Weights of a small transformer language model.
Size: 8 layers, width 192, 2 heads of 96 (1 for keys and values), MLP 768 SwiGLU, 5.22M parameters.
Architecture: RMSNorm before each block, rotary positions, biases on query, key and value, tied embeddings.
Training: a variant of Adam for these matrices, 154M tokens, 4709 steps.
Each number is 128 + 32 x the weight over the matrix's rms, rounded and kept within 0 to 255. Layers, rows and columns count from 0.

# layer 5 attention output, 192x192, rms 0.0594, rows 0-71, columns 0-95
[[119 146 116 126 111  96  75  71  84 131 146 168 106  62 187 154 107 148 124  88 125 142 157 156 160  79 173  92 148  99 112 126  88 135 154 128 145 159  93 151 144 132 149 165 147 125 141 127 103  77 144 147 189 112 115 179 125  97 162 119 126  83 132 116 137 158 161 134 117 165 149 142 137  71 114  92 185 150 165 167 167 106 128 131  99  98 110 109  94 122 180  97 118 173 134 147]
 [157 149 161 122 164 105  97 172 129 111 107 157 119 127 130 102 121 112 151 179 159 147 121 112 149 118 102  85 115 131 108 142 127 108 109 177 162 127  92 148 113 147 136  85 107 186  96 145 115 124  95 107  87 144 144 113 116 138 118 204 138 146 148 123  79 158 149 128 151 145 151 145  99 135 136 138 173 118 148 107 156  50 156 150 111 172 113  77 146 141  79  93 112 124 117 113]
 [127 141 116 166 166 123 124 142 151 103  72 102 107  96 151 164  79 129  79 124 134 126 131 128 113  90 129 114 152 145 113 124 132 139 128  95 123 129 149 162 167 124 133 139 141 130 138 120 150 136 127 147 120 150 163 135 184 169 121 119 114 133 119 112 126 113 135 103 107 147 145 166 136 144 124 122 130 114 161 119 158 143 131 106 133 120 120 140  98 185 127 147 101 125 128 107]
 [122 113 122 120 108 121  95 145  75 162 161 130 142 169  88 109 121 145 103 171 102 105 133 151  98 145 148 142 118  88 122 126 120 119 113 142 169 114 137 121 112 137 122 144  89 103 103 163 141 143 141 103 175 104 125  98 161 166 131 133 114 117 120 140 121 144 190 132 120 119 138 135 124  60 139 117 156 125  90 164 143 154 134 138  83 158 132 157  68 132  95 124 136 120 152  62]
 [134 102 170 135 109 117 120 116 109  95 116 103 158 126 110 129 113  94 173  86  96 166 104 124 144  85 136 125 111 109 136 100 138 119  69 146 138  65 115 183 123  94 123 117 140 135  99 134 120 141 149 129 138 117 157 117 173 150 140 156 102 123 121 163 118 156 151 122 148 163 118 151  85  98 118 138 103 111 101 127 175 145 132 162  93 111 142  97 150 117 121 114 148 135  94 126]
 [164  83  99 164 189 122 150 102 102 109 140 115 143 162 116 125 106 120 125 163 100 122 150 116 137 123 149 114  91 135 132 132 107 132 111 119 120 127 160 124 121 134  92 151 139  94 122 144 151 154 170  94 132  80 190 117 145 142 123 128 103 158 122 156  99 125 148 164 110 132 141 120 101 146 118 130 102 118 116 146 116 119 142 197 145 108 141 142 141 131 128 122 154  90  98 147]
 [160 130 163 125 154 130 126 125 139 124 129  97 157 138 161 127 165 121 111 115  71 108 140 138 123 136 144 145 127 143 138 108 139 169 123 122 146  83 168 142 123 111 167 102 142 117 171 118 170 155 161 111 141 102  98 128 162 164 149  98 114 188 102 131 121 104  89 120 134 111  90 105 122 134 105 129 139  68 123 106  93 145  99 127 139  97 115 156 147 120 111 121 142 103 122  87]
 [134 111 142  96 121 131 131 115 141 126 127 147 126 124 114 120 167  96 140 121 126  94 138 126 142 116 125 180 144 140 157 122 149 137  93 144 117 117  99 147 140 114 128 102 119 144 110  99 118 116  88 168  58 130  95 127 118  99 131 127 105 131 126 113 142 144 159 100 131 139 142 129 145 165 122 146 139 133 141 127 103 128  93 102 125 131 102 143  99 153 137 116 105 141 138 149]
 [116 170 174 136 111 127 137 119 187 108 115 123 139 119 141 151 125 106 113 135 132 100 139 110 165 154  83 108 156 109 152 106 156  94 108 175 168  98 107 137 141  86 147 109 109 171 151 140  94  99  94 151  83 120  93 138  92  60 128 126 129 113 137 124 162 105 117 133 159 117 124 124 157 121 109 165 150 144 135 119 125  98 132  74 143 107 101 133 147 109 143 155 128 132 109 129]
 [123 102 119 119  77 165 124 117  56 114 162 163 127 109 100  70 165 137 124 114 118 135 134 166 127 113 149 180 161 165 109 151 120 153 143 118  93 145 159 115 108 132 121 136 160  97 138 111  95 124 167 119 181 127 169 120 127 165 166 111 135  99  91 140 144 128 155 109 135 144 126 145 101 115 165 105  89 145 113 167 121 175 137 133 125 132 139 134 129  93 137  98 156  97 134 150]
 [104 153 118 183  91 166  88 131 108 161 123 131 109 153 205 124 118 133 155 118 113 109 105 155 165 153 164 101  87 112 123 130 136  99 138 118 154 144 114 104 142 133 122 131 153 105 160 133  91 130 127 130 116 109 142 127 152 109 148  60  81  74 107 151 135 118 113 126 156 118 143 119 132 104 110 119 162 133  80 150 147 131 156 136 143 126 122 120 159 119 130 133 101 129 157 100]
 [111 113 134 124  95 149  96 118 131 162 177 156 160 149 135 192 115 111 157 122 125 123  95 141 142 131 135 138  74 117 126 118 139 118 124 118 134 127 108 157 141 110 139 118 129  84  98 147 148 119 145 120 106  95 151 124 185  94 130 104  76  98 133 113 125 128 145 100 147 116 139 119 155 165 122 113 153 159  65 108  80  98 125 119 134 133 109 181 120 150  86 139 108 172 158  95]
 [125 146 170 144 144 153 132 140 101 126  85  91 158 128  93 109 138 134 109 143 116 113 108 128 129 137 107 144 150 168 103 145 113 125 125 104 120 104 196 104 140 132 162 131 116 125 153 101 209 152 168 113 130 162 117 130 150 132 101 127 110 125  54 121 123 128  68 100  97 131 128 129  97 111 138  97  62  72 112  82 121 171 155 159 158 170 167 146 153 113 158 133 128  95 152 105]
 [118 145 124 151 113 145 137 155 131 110 100 106 121 137 142 122 127  99 119 113 143 126 124 125 136 132 139 128 130 142 143 134 139  87 152 111 139 108 164 111 131  89 107 154 125 116 148 101 133 145 147 140  85 104 135 136 162 110 152  81 116 110 125 137 130  88 107 109 115 105 118  92 129 136 119 125 127 107 116 119 149 183 159 123 122 155 104 149 144 157 122 148 126 127 121 100]
 [114 101 128 126 103  96 110  78 108 141 153 130 152 125 141 141 138 102 116  82 117 122 131 151 100 106 136 146 145 167 153  94 152 112 142 130 148 139  88 156 150  86 136 130 143  95 143 152 150 140 138 156 109 117 135 116 134  87 111 152 143 103 112 124 156 116 153 125 119 140 145 106 116 147 111  90 109 107 171 108 103 124 109 131 144 139 139 117  99 126 149  97 141 164 144 118]
 [139 168 154 135 170 119 114 157 141  92 109 142 138 103 143 140 166 130 138  87 126  91  86 139 162 108 110 120 158 118 163 143 105 129 109 123 129  94 141 113 115 106 178 107 159 106 144 125 103 162 124 136 141 132 138 130 149 122 127 171 111  98  90 150  86 140 119 114 151 155 104 131 138 114  83 127 144 127 128 138 169 136 145 127  77  98 136 116 147 134 121 151 110 117 129 135]
 [144 127 106 133 147 111 133 101 132 125 120 123 108 102 162 152 121 146 123 108 150 124 137 131 125 131 142 123 117 139 125 121 127 151 168 121  92 146 120 134 131 129 132 144 122 164 108 119 129 125 126 161 149 118 129 161 125 111 152 133 145 140 135  96 138 101 120 167 121 130 142  99 144 127 114 119 141 136 155 146 125 109 135 131 124 100  91 128 135 128 175 130 109 126 113 145]
 [137 141 140  93 156 117  68 141 124 101 103 116 119 113 165 124 105 117 123 109 152 137 131 171 141 133 125 130 156 154 153 145 128 161 115  70 143 181 181 121 105 164 150 131 156  99 174 114 201 143 154 146 109 138 139 105 176 158 148 138  62  98 103 136 140 132 148 127  71 132 146 118 116 161 163  97 123 119 164  79 103 129 133 122 104 163 117 142 128 112 139 111 120 130 170 107]
 [ 93 144 121 141 117 130 119 120  77 171 167 139 128 154 114 109 114 151 119 152 114 123 155 139 128 155 144 119 101 103 112 132 125 139 142 138 133 147 151 108 140 172  92 144 104 108 118 167 151 129 151 106 162  89 135  89 131 126 100 131 155 137 179 123 135 132 142 136  86 120  85 133 117  88 139 120 138 142 112 160  71 126 144 140 117 158 156 120 111  82 116 127 137 111 127 125]
 [125 133 104  75 133 130 172  87 100 124 124 191 131 113 102 133 166 143 153 118 133 128 118 125 137 115 102 133 159 141  91 194 135 197 143 107  98 122 158 106 138 162 149  93 123 142 182 129 209 133 162 157 175 134  99 163 114 142  95 114 128 150 132 112 155 149 121 165  89 140 122 132 136 116 123 106 148 137 149 120 100 134  94 143 138 164 120 151 163  90 101 153 150 107  93 151]
 [155 144 100 123  93 140 116 127 161  77 130 192 122 130 124 128 141 130 134 127 141 189 130 118 109  91 118 126 154 156 154 160 169 120 147 114  91 141  96 118 102 108 124 100 154 158 160  68  86  94  92 153 138 122 162  99  91 116 162 128 121 107 108 145 132  64 149  94 127 115 145 141  97 138 164 123  81 127 171 134 125 142 164 109 133 141 131 109 160 154 145 110 152 145  85 149]
 [113  85 112 130 109 139 134 130  98 141 117 115 155 170  78  89 123 120 118 155  92  94  86 120 102 169 183 158  75 160 133 129 121 137 173 113 139 120 152 117  99 136  81 135 122 108 133 124 149 134 159 117 171  87 159 156 104 153 149 101 155 117  94 164 114  96 139 104 123  95 127 139  89 136 114 130 114 116 110 176 110 138 133 127 125 157 148 146 117 117 123  85 154  80 114  94]
 [111 117  88 167 121 143 182 143 129 132 137 129 144 151 137 127 105 141 117 123 133 135 131 131 142 117 151 109 104 107 133 121 128 122 158 132 106 115 150 116 146 108 112 148 154 135 128 142  63  99 117 123 122 127 152  88  87 118 102 121 152 141 137 161 150 115 131 151 156 135 118 117 124 106 107 129 132 152 124 137 138 118 133 126 137  90 103  97 121 138 123 146 151 107  96 158]
 [152 112 141 120 124 139 170 156 132 109  89  89 103 111 131 123 161 167 159 101  91 107 106 155 116 127 133 121 176 120 118 130 133 140 154 101 102 130 156 109 111 123 156 113 111  87 147 126 140 151 121 130 204  95 122 204 107 133 161  82  97  71  92 128 110 104 102 128 133 135 116 145 102  59  96 122  74  88 110 142 115 168 107 131 126 104 143 164 183 138 124 141 139 121 112 143]
 [137 151 106  86 133 139 129 134 111 139 137 143 131 142 106 118 110 145 144 154 147 127 182 123  94 153 100 140  91 145 127 130 144 131 122 133  93 131 111 135 147 132 121 119 123 122  78 129 145 139 123 136  98 150 112 102 119 118 127 118 174 150 157 126 117 101 133 133 106 147 119 143 157 134 133 142 126 158 126 120 115 114 147 143 127 153 117 107 102 122 118 129 131 124 116 147]
 [108  96  90 150 126 161 151 115 152  92  91  80 127 144 131 167 111  68  57  87 112 138  92  81 145 157 143 187  96 117 164  75 113 118 126 164 123 101  78 185 181  73 144 128 149  79  97 102 135 150 116 164 136 163 157 169 126  88 135  80  97 131 110 170 137 120  97  96 185 179 126  95 122 136  83 159 117 139 141 162 121 169  98 133 177 124 125 113 137 150 142 127 111 155  95 144]
 [121 113 113 105 109 121 133  93 115 162 134 186 124 124 125 126 126 139 155 136 126 156 135 118 123 111 136  81 124 135  77 146 119 165 140 146  92 132 118 160 156 166 128 140 117 146 138 136 120 139 112 134 140 171 100 114  87 134 102 148 146 169 141 102 107 137 155 153 124 144 158 146 134  96 117 113 135 151 102 118  99  51 141 180 163 149 145 128 113  74 132 163 123 135 131 160]
 [ 99 133 160 171 175 137 156 101 168 149  74 133  88 116 149  88 124  76 142 133 127 147  61 141 151 115 151 141  98 141 136 165  53 104 122 180 117  75 146 117  93 147  95 164 152 134 136 137 147 126 121 129  94 148 162 159 125 124  93 132 114 143  88 155 132 159 112  95 122 161 162 118 132 126  97  86 115 100 119 137 118 156  63  95 150 123 185 138 135 128 172  84 107  99 143 141]
 [120 107  88 172 153 132 158 158 136 156 130 132 129 164 137 116 111 122 149  96 106 123  91 131 135 174 121 119  82 112 154 154 123 111 165 123  78  95 164 123 120 146 118 135 188 116 153 138 135 113 145 124 139 120 130 105 160 151  94  71 112 168 130 160 120 150 111  99 104 118 122  83 162 132 102 104 121 131  91 132 138 121 154 127 165 126 164 119 148 125 141 141 150 145 107 124]
 [120 130 136 157 190 139 106  92 141 103 148 102 136 130 176 157 144  94 122  94 111 150 100 112 159 103 119  83 118 123 125 155 126 130 111 104 145 115 129 124 110 129 127 104 128 160 142 111 177 153 138 114  63 127 128 128 155 146 113 132 138 164 120 117 130 120 111 164 127  93 133 109 134 220 107 115 153 112 138  59 147 113 135 130 156 150  93 120 187 147 158 119 134 119  60 135]
 [182 127 118 124  65 105  68  92  91 150 153 135 166 140 140 163 121 148  95 136 137 113 189 173 125 124 129 106 145  97 124 119 190 133 133 122 186 150 145 117 204 112 126 111 108 142 153 137 167 126 141 111 161 131 104 118 173 167 197  95 149 139 153 110 176  64  90 153 144  24  96 149 139 143 136 169 156 137 160 108 120 103 131 131  93 132  85 130 165 120 115 135 143 133  77  33]
 [173 163 128  36  95 125 156 113 129 150 122 168 114 115 122 144 143 166 183 161 153 133 152 129 142  96 123 121 168 121  89 144 108 154 123 112 113 113 112 139 170 128 132 150 113 131 135 166 176 121 106 140 160 115  92 133 110 105 152 104 109 121 154  42 127 152 111 139 103 143 129 139 152 121 102 140 129 184 160 123  65  91  97 130 145 140 117 155 117  93  96 130 133 127  94 159]
 [117 102 135 148 124  95 126 100 140 141 155  85 129 157 107 172 146 149 158 109 120 143 157 110 125 151 142 169 100 124 141 116 146 141 119 134 125 124 103 134 161 115 158 109 103 133 117 174 110 135 130 121 154 107 130 129 121 107 121 122 156 178 133 116 162 123 127 123 160 146 117 105 172  95 121 142 140 143 142 141 108 131 124 142 130  90 112 124  92 141 166 114 108 128  95 157]
 [146  91  97 136 125 123 154 120 116 124  93 119 123 153 122 162 115 113 156 115 103 128 106 121 122 128 121 122  51 114 104 112 107 136 148 137  83 137 106 158 169 124 135 106 139 147  95 124 144 144 135 121  95 138 164  97 129 137 133 103 111 139 117 145 135 107 131 131 141 150 162 132 128  87 125 146 139 138 118 133 136 100 114 150 119  98 157 102 121 128 130 143 112 121  73 125]
 [150 165 119  98  92  94 120  82  63 145 105 214  72  59 143 151 180 105  51 111 155  53 134 185 175 132 130 134  17  99 107 176  43 172 225 202  99  63 145  45 132 129 179 183 240 156 170  82 148 102 170 223  84 204  53 182 114 149  49  92 109 123 173 183 134 214 156 109 185  91 125 107 164  44  30 121 199 124 106 248 162 173 138  79  77  83 218 210  83  50 188 172  64 146 140  92]
 [142 105 100 106  76 123  75 112 120 143  96 117 120 200 125 112  88 167 152 159 130 133 146 140 113 186 148 104 144  67 137  92 154 129 110 123 136 155  82 181  87 108 133 107 109 114 124 102 115 144 115 102 187 124 142 109 136 124 188 123  94  73 152 117 113 111 145 131 134 114 136 177 113 101 167 164 132 174 125 100 122 122 143 117 108 140 125 123 153 139  68 103 118 138 117  96]
 [127 100 135 160 148 117 115 123 107 179 101 131 110 113 174 176  88 188 163 119  94 139 117 181 185 126 120  97 105  79  75 111  79 123 139 114 135 154 117 122 135 154 154 116 155 114 111 177 141 104 146 110 101 105 160 113 167 132 139 123 103 129 123 106 123 162 133 140 159 137 123 116 186 101 127 127 187 160 113 106 158  94 135 140 118 119 141 133 125 122 127 129  89 141 125 158]
 [ 96 126 145 149 150 145 135 163 124 143 112 149 123 126 135  87 111 123 142 141 114 127 122 105 138 132  99 136 117 117 101 154 124 111 131 132 115 109 119 112 155 120 114  98 145 108 129 120 142 127 151 108 100 132 155 123 154 122 113 125 116 150 116 161 124 149 124 140 154 144 147 118 129 132 144 139 136 126  92 126 193 102 104 132 145 147 136 111 126  93 143 145 147  91  94 145]
 [127 109 106 103 115 105 110  87 116 132 108 154 136 120 116 106 149 122 136 134 119 124 145 117 113 144 138 132 116 139 140 147 160 122 120 115 124 124 108 136 147 114 161 151 128 159 111 148 101 135 126 124 167 135 123 135  96 129 112 144 131 113 140 121 138 104 120 133 116 136 153 142 130  95 115 117 130 108 128 154 114 106 139 123 111 116 124  99 101  95 157 130 122 113 125 137]
 [106 167 182  78 135  97  83 128 130  98 107 185 131 123 119 116 153 101 146 156 116 121 115 118 173  66 115 138 136 149 115 121 126 182  89 130 141 113 131 149 151 155 134 106 120 124 125 138 172 129 115 125  84 125 111 132 150 120 109 149 146 136 124 115 126 128 157 131 109 157 174 146 103 133 102  80 168 112  96 159 131 127  87 136 131 123 116 127 121 112 151 141 130  93 170 123]
 [124 130 125 110 132 146 125 154 134 174 139 138 142 150 107 155 145 149 164 140 166 135 130  95 135 133 127 127 129 109 133 140  80 143 107 133 119 131 132  95 109 117 136 145 129 145 130 131 142 108 104 133 117  82 134 125 130 115 111 155 118 156 123 111 104 128 104 129 121 119  94 122 153 146 120 106 161 147  99 118 108 123 100 124 121 146 150 148 141  96  93 159 135 111 107 138]
 [134 137  85 160 138 119 147 175  80 148 162 105 119  99 152 152  95 167 105 147 169 141 131 106  77 147  93 125  64 165  84 159 130 124 178  89  99 163 117  96 131 132  85 114 132 121 147 123 125 111 167 104  92 103 127  86 159 105 130 128 187 160 158  88 144 115 126 132 107 126 119 149 167 167 148 109 153 145 123 110 116  60 120 115 139 134  89 106 135 134 115 118 104 108 112 140]
 [116  66 113 126 116 139 126  59 151 151 128 191 106  99 161  24 103  96 187 111 216 134 108 191 103 121 117 101 178  62 130 238 123  98 133 165 131 152 127 113 107 138 155 121 217 148 160 109 135 121 123  99 114 180  98 101 171 147 138 157  43  72 151 140 141 177 151  91 134  85 210 122 111  98 189 139 159 162 103  84 138 127 123  96  40  96 182 170 107 194 122 200 104 190  63  93]
 [105 125 110 132 128 135 177 165 140 146  86 146  99 111 121 120 130 173 132 108 160 143 148 144 146 133 151 157 125  97 124 152  97 115 158 142 118 115 128 106 108 143 129 160 145 122 133 129 123 117 124 153 181 141 108 118 121 125 124 120 124 134 139 109 116 148  80 104 135 115 108 105 150 112 115 135 117 116  99 152 119 131 121 118 131 137 157 123 130  85 110 140 119 152 127 166]
 [141 147 110 143 145 101 153 149 141 107 103 116 107 116 161 159  89 129 110 125 148  95 139 125 147 122 117 122 108 105 152 149 135  93 130 114 153 123  96 119 108 129 136 105 154 137 155 124 133 116 143 151 111 116  94 148 139 159 149 144 103 115 137 165 126 171 107 105 102  63 116 114 124 131  92 171 153 121 133 145 166 122 118  79 141 111 155 135 125 131 114 151 113 145 124  98]
 [159 157 158 109 121 158 107 143 106 135 128  95 100 140 137 164 140 116 130 110 144  74 124 142 158 166 123 158 152 121 186  94  86  76 153 134 155 132  95 125 115  86 137 167 131 107 123 130 125  99 103 127 126  59 122 152 129  93 175 114 118 101 162 131 143 138 125  88 120  79 130 116 166 141  91 118 165 156 123 177  91 195 102  68 144 122 126 109 149  75 148 117 126 141 156 137]
 [153 153 114 150 143 101 101  91 127 130 131 150  96 104 196 153 139 133 119 125 125  88 148 171 137 122 148 102 129 123 149 135 104 126 132 154 153 163 110 167 144 163 146 128 133 139 118 141 119 156 126 106 137 140 123 149 119 174 152 112 123 136 150 100 157 166 161 121 123 121 180 104 154 103  95 120 165 151 188 118 133  94 147 129  93 113 102 159 129 136 139 104 110 133 152 103]
 [ 95 112 136 136 140 139 150 102 118 128 125 127 113 135 108 147 110 130 114 106 141  91 112 136 137 124 149 167 107 117 136 115  93 126 141 133 139 115 130 138 125 131 117 123 154 142 139 141 164 126 152 120 129 113 179 142 150 150 142 119 121 105 130 137 129 148 138 110 117 129 115 141 139 126 119 116 133 144 131 116 125 156 113 150  87 126 129 150  93 148 127 136 131 116 121 118]
 [141 118 127 121 126 104 131 116 155 134 118 111 140 165 152 167 126 132 123 120 120 123 120 137 136 125 129 152 106 139 161 119 125  92 102 145 133 130 112 117 125 112 149 159 127 121 120 138 151 110 119 138 126 106 133 135 145 145 142 123 128 134 151 125 154 129 135 116 137 112 140 170 132 132 128 152 130 153 163 116 108 105 110 123 100  73  80 136 149 135 113 112 126  96 119 104]
 [106  90 132 137 108 168 101 104  88 111 153 151 153 108 122 101 110 139 141 107 123 135  96 136 117 119 137 123 144 172  88 120 128 144 164 101 103 142 198 109 147 161 117 169 193 110 131 137 156 119 164 135 112 113 153 115 151 153  89 103 107  99 124 124 148 166 182 147  83 171 163 149 128 125 167  64 110 118 114 123 178 110 168 165  89 125 163 130 107 110 145 139 126  96 184 119]
 [139 109 134  72 103 124 142 107 134 121 107 130 154 135  95 160 163  89 141  79 129 118 110 122 139 111  99 132 118 108 143 146 155 126 100 180 126  79 108 123 121 128 163  91 108 179 120 138 149 137 111 152 140 123  88 141  81 125 116 143 131 117 140 103 146  96 102 113 174 122 125 112 126 130  86 151 121 150 129 131  77 132 103 115 135 102 103 147 141 113 119 149 116 143  78 125]
 [127  93 132  97 134 138 141 145 136 134 157 125 157 120 100  94 142 128 137 110 111 145 122 104  74 131  87 121 167 167 138 115 149  88 125 130  94 114 152 134 156 117 102 137 130 120 105 147  98 131 107 130 126 137 108 134  88 131 104 151 170 178 138 110 153 118 122 138 145  97 124 148 133 133 140 128 100 143 109 119 107  90 116 161 141 137 140  94 110 140 120 127 171 122 156 132]
 [140  97  90 146 126 119 135 110 140 102  98 112 139 149 147 101 132 132 162 136 131 145 113 121 156 129 119 127 139 127 107  98 154 122 109 120 124 112 107 177 117 121 141 160 132 142 146 106 133 101 135 151 144 136 125 118 119 122 163 129 110 121 122 103 131 150 154 135 129 176 158 164  97 139 151 157 125 127 111 116 140 103 144 141 132 107  98 100 166 105 160  96 159 107 100 150]
 [168 162 119 100  88 184 119 135  96 118 115 203 108 131 127 103 119 173 127 142 125 144 117 117 119 135 119 112  95 125 106 172 107 136 176  94 134 151 106 149  93 124 131 120 138 118 127  53 136 103 150 164 151 139 141 129 134 139 162 125  73  74 139 170  80 182 146 108 101 126 144 135  74 128 125 147 146 155 150 153 166 127 155 109 119 187 161 134 137 132 134 133 155 112 131 124]
 [101  60 111 168 129 115 140 103  87 143 135 165 152 145 108 123 107 117 146 133  82 110 125 120 110 104 150 152  52 151  85 157 110 143 138 149  98  83 165 108 165 122 105 139 175 123 127 158 151 164 159 115 114 102 147 102 114 150  66 135 174 190 141 148 169 113 115 148 158 173 116 102 151 124 119 109 105  87 102 125 113 126 135 145 113 119 175 120 144 109 148 143 151  81  96 126]
 [ 92 118 156 175 110 141  89 123 120 107 101 133 147 118 125 139 130  94 114 135 137 124  78 119 149 129 165 123  93 131 136 115 153 100 101 137 135 112 133 176 140 125 137 133 135 124 111 127 130 132 149 152 132 120 143 107 140 102 136 105 141 119 118 148 158 132 150 135 137 128 159 144 103 142 143 107 111 102 104 132 128 117 155 129 175 108 163  87 157 106 111 122 132 135 134  93]
 [135 131 159 113 125 123 131 131 171  89 146 141 136 118 129  92 171 118 107 146  99  99 124 154 107  89 117 114 170 165 152 137 150 122 105 111 134 108 192 133 118 139 157  91 161 149 147 107 137 157 113 139 111 143 125 125 125 148 136 127  94 100 116 128 124 101 125 131  97 127 157 143  86 129 133  99  62  83 127 142 113 121 128 123 143 107  94 147 145 118 141 130 156  90 117 116]
 [137 100 131 151 154 135  68  98 110 137 121 121 111 118 169 160  92 167 173  91 108 169 107 158 128 124 135 108 153 101  84  68 136 128 105  62 168 156 134 176 150 172 152 126 109  79 118 145 149 130 147 125 134 112 164 110 185 136 137  96  97  90  91  97 142  85 130 162 111 142 162 165 110 170 103 140 101 133 124  48 149 122 172 182 114 162  69  97 135 145 134 125 131 175 148 127]
 [127 133 133  80 133 149 134 123 151 123 103 133 152 131 105 141 117 144 124 129 145 127 137 134 128 148 155 188 160 160 128 106 188 119  76 100 110 131 101 132 160 123 121 144  98 124 121 109 119  79  83 140 121 120 118 149 106 121 148 150 144 101 129  85 149 127 126 104 125 127 113 166 130 152 163 151 129 143 155 112  96 153 133 104 150 121 121 133 115 153 115  94 129 137 147 135]
 [101 122 103 205 169 137 121  93 177 159 123 133  71 138 153 116 133 105 172 101 142  55  64 168 111 120  69 119 125  80 157 189 110  56 142 162 159 108 114 116 180 126 115 139  93 102 147 148 106  94  98 154 119 156 130 124 178 108 122 123  27  92 168 118 148 124  58 109 127 125 192 125 130 161 161 143 102 205  82 112 159 152 150 100 119  73 191 124 112 139 128 157 120 165  38 112]
 [139 135 114 127 122 161 178 141 100 135 152 182  77 104 120  81 141 138 127 168 168 135 138 100  70 153  98 125  90 148 120 175  95 128 132 113  82 133  97 141  99 153  99 153 136 141  86  70  73 106 136 171  81 133 118 126  97 121 113  95 161  99 142 125 128 158 145 141  63 127 171 150 123 125 128 123 148 133 148 147 166 119 172  90 169 196 168 156 105 110 152 153  84 122 125 158]
 [147 133 173  85 184  89  90 145 107 122 128  98 140  80 113 126 188 151 146  97  95 129 159 186 161  90 107 136 173 110 103 155 134 155 146 142 173 151 172  73 107 112 183 118 106 125 158 161 156 173 166 129 141 100  94 132 146 168 103 196  90 161  94 115  88 150 109 134 127 108  98  63 109  92 119 137 108 101 168 103 157 155 122 124  75 122 131 129 136 121 103 178 142 135 138 123]
 [ 90 135 146 141 141 167 118 114 110 111 156 154 157 149 124 139 108 115 151 112 131 136 126 132 126 139 113 141 135 133 140 117 128 128 136 122 120 153 151 134 114 122 155 166 109 136  99 153 156  94 138  95 136 149 123  75 170 134  99 131 133 136 144 129 101 127 148 150 107 165 124 105 119 141 130 110 109 133 138  94 138 114 149 148 123 158 125 109 139 132 129 133 142 154 146 137]
 [145  95 145 140 138 131 146 112 174 110 123 142 155 129 124 107 167  91 133 103 112  96  63 118 104  64 150 158 140 142 143 160 121 121  84 159 152 119 112 135  81 130 141  97 178 114 127 106 111 122 142 167 101 121 134 165 112 138 111 161 131 125  64 168 145 132 147 115 129 134 134  91  77 162 108 105  87 107 116 139 125 134 105  88 176  89 123  96 160 130 155 101 159 113 125 142]
 [134 111 100 117 106 122 131 127  83 120 138 152 127 122 147  94 134 150 129 104 145 178 166 107 113  87 119  77 142 154  88 157 125 153 166 117 127 176 160  97 144 161 111 102 145 116 135 124 134 121 136 136 141 100 116  93 105 141  97 109 151 190 110  99 126 122  99 161 102 114  91 148 119 139 122 126 108 110 150 165 148  97 139 160  79 142 102 114 113 103 117 134 185 105 113 148]
 [133 114 127 126 123 152 110 121  92 151 130 150 128  91 150 144 108 160 123  96 123 146 133 139 141 110 143 100 129 119  98 149 113 149 171 124 120 148 136 159 145 187 135 124 145 119 149 134 152 126 168 119 163 149 142 133 126 163 111 112  96 137 118 114 121 171 153 168 108 118 142 124 145 100 118 115 120 142 121  91 124 106 145 126 120 137 159 160 143  90 130 140 134 143 122 138]
 [155 135  98 191 163  95 109 139 141  94 103 123 104  69 154  98 110 153  99 155 162 122 133 116  83 143 132  66 122 136  98 135 156 136 106 134 133 142 154 155 156 148  75 165 115 125 122  94  98 158 143 158 132 178 165 120 117 118 102 135 168  98  90 119 131  96 134 154  72 155 162 122 119 102 125 102  99  68 157 105 153 130 166 106 154 158 140 127 125 119 117 123 104 124 147 111]
 [139 149 118  97 140 136 122 112 108 107 118 152 123 124 131 116 154 117 142 139 130 151 114 184 142  88 164 118 178 124  87 131 109 112 127 140 143 133 138 159 117 132 161 140 145 123 110 154 131 151 149 137 138 135 152 144 169 160 112 138 104 102 142 126 122 131 149 187 118 132 166 139  84 128 124 112  98 141 131 128 166 122 147 152 146 125 155 142 124 100 120  93 128 140 126 150]
 [108 106  96 152 143 117 165 122 161 140 124 156 119 140 132 126 121 110 124 142 168 103  97 108 145 129 139 120  71 140 135 174  84  98 149 170  66 122 116 128 120 118  88 124 175 125 138 143 131 129 142 158 102 109 108 119 146 139 107 135 108 125 114 151 140 132 149 109 168 125 136 117 147 156 120 129 160 138 137 165 127 110 104  74 153 100 145 158 144 143 127 135 116 107 150 124]
 [117 125 130 185 155 107 160 139 178 110 110  69  97 101 160 181 115 125 139  98 151 127 127 137 156 120  97 124 171 138 152 111 124 132 137 140 143 133 144 146 134  94 158 159 136 121 120 153 125 136 106 107 106 180 102 122 152 116 131 118  48 133 137 117 167 128 111 122 160 176 112 101 178 183 106 124 126 139 185  76 137 133 144 141 107 118  64 120 144 158 123 143  86 147 136 144]
 [123 125  67 157 109 120 129 103 142 169 163 106 119  73 124 128  88 157 126 127 143 176 155 133  94 147 138 142  88 156 159 112 122 121 152 128  77 182  81 139 152 166  96 132 160 155 120 147  76 116 126  97 154 121 153 107 122 111 109 120 163 160 151 109 150 126 141 127 115 143 123 134 178 132 170 119 139 166 145 141 108 136 148 135 162 129 140 110  93 160 175 127  98 159 116 175]
 [129 100 133 150 153 160 149 150 151  97 109  81 115 131 101 140 119  96 146  87 134 117  80 107 128 124 162 173  83 109 147 100  95  93  96 104 143 101 144 134 118 117 116 157 124 119 110 134 129 107  98 143 121 124 178 110 160 124 119 112 100 102 145 133 132 153  98 104 119 153 113 100 120 133 134 135 131 145 108 110 146 155 122 125 140 113 173 112 163 111 117 128 100 150 142 119]]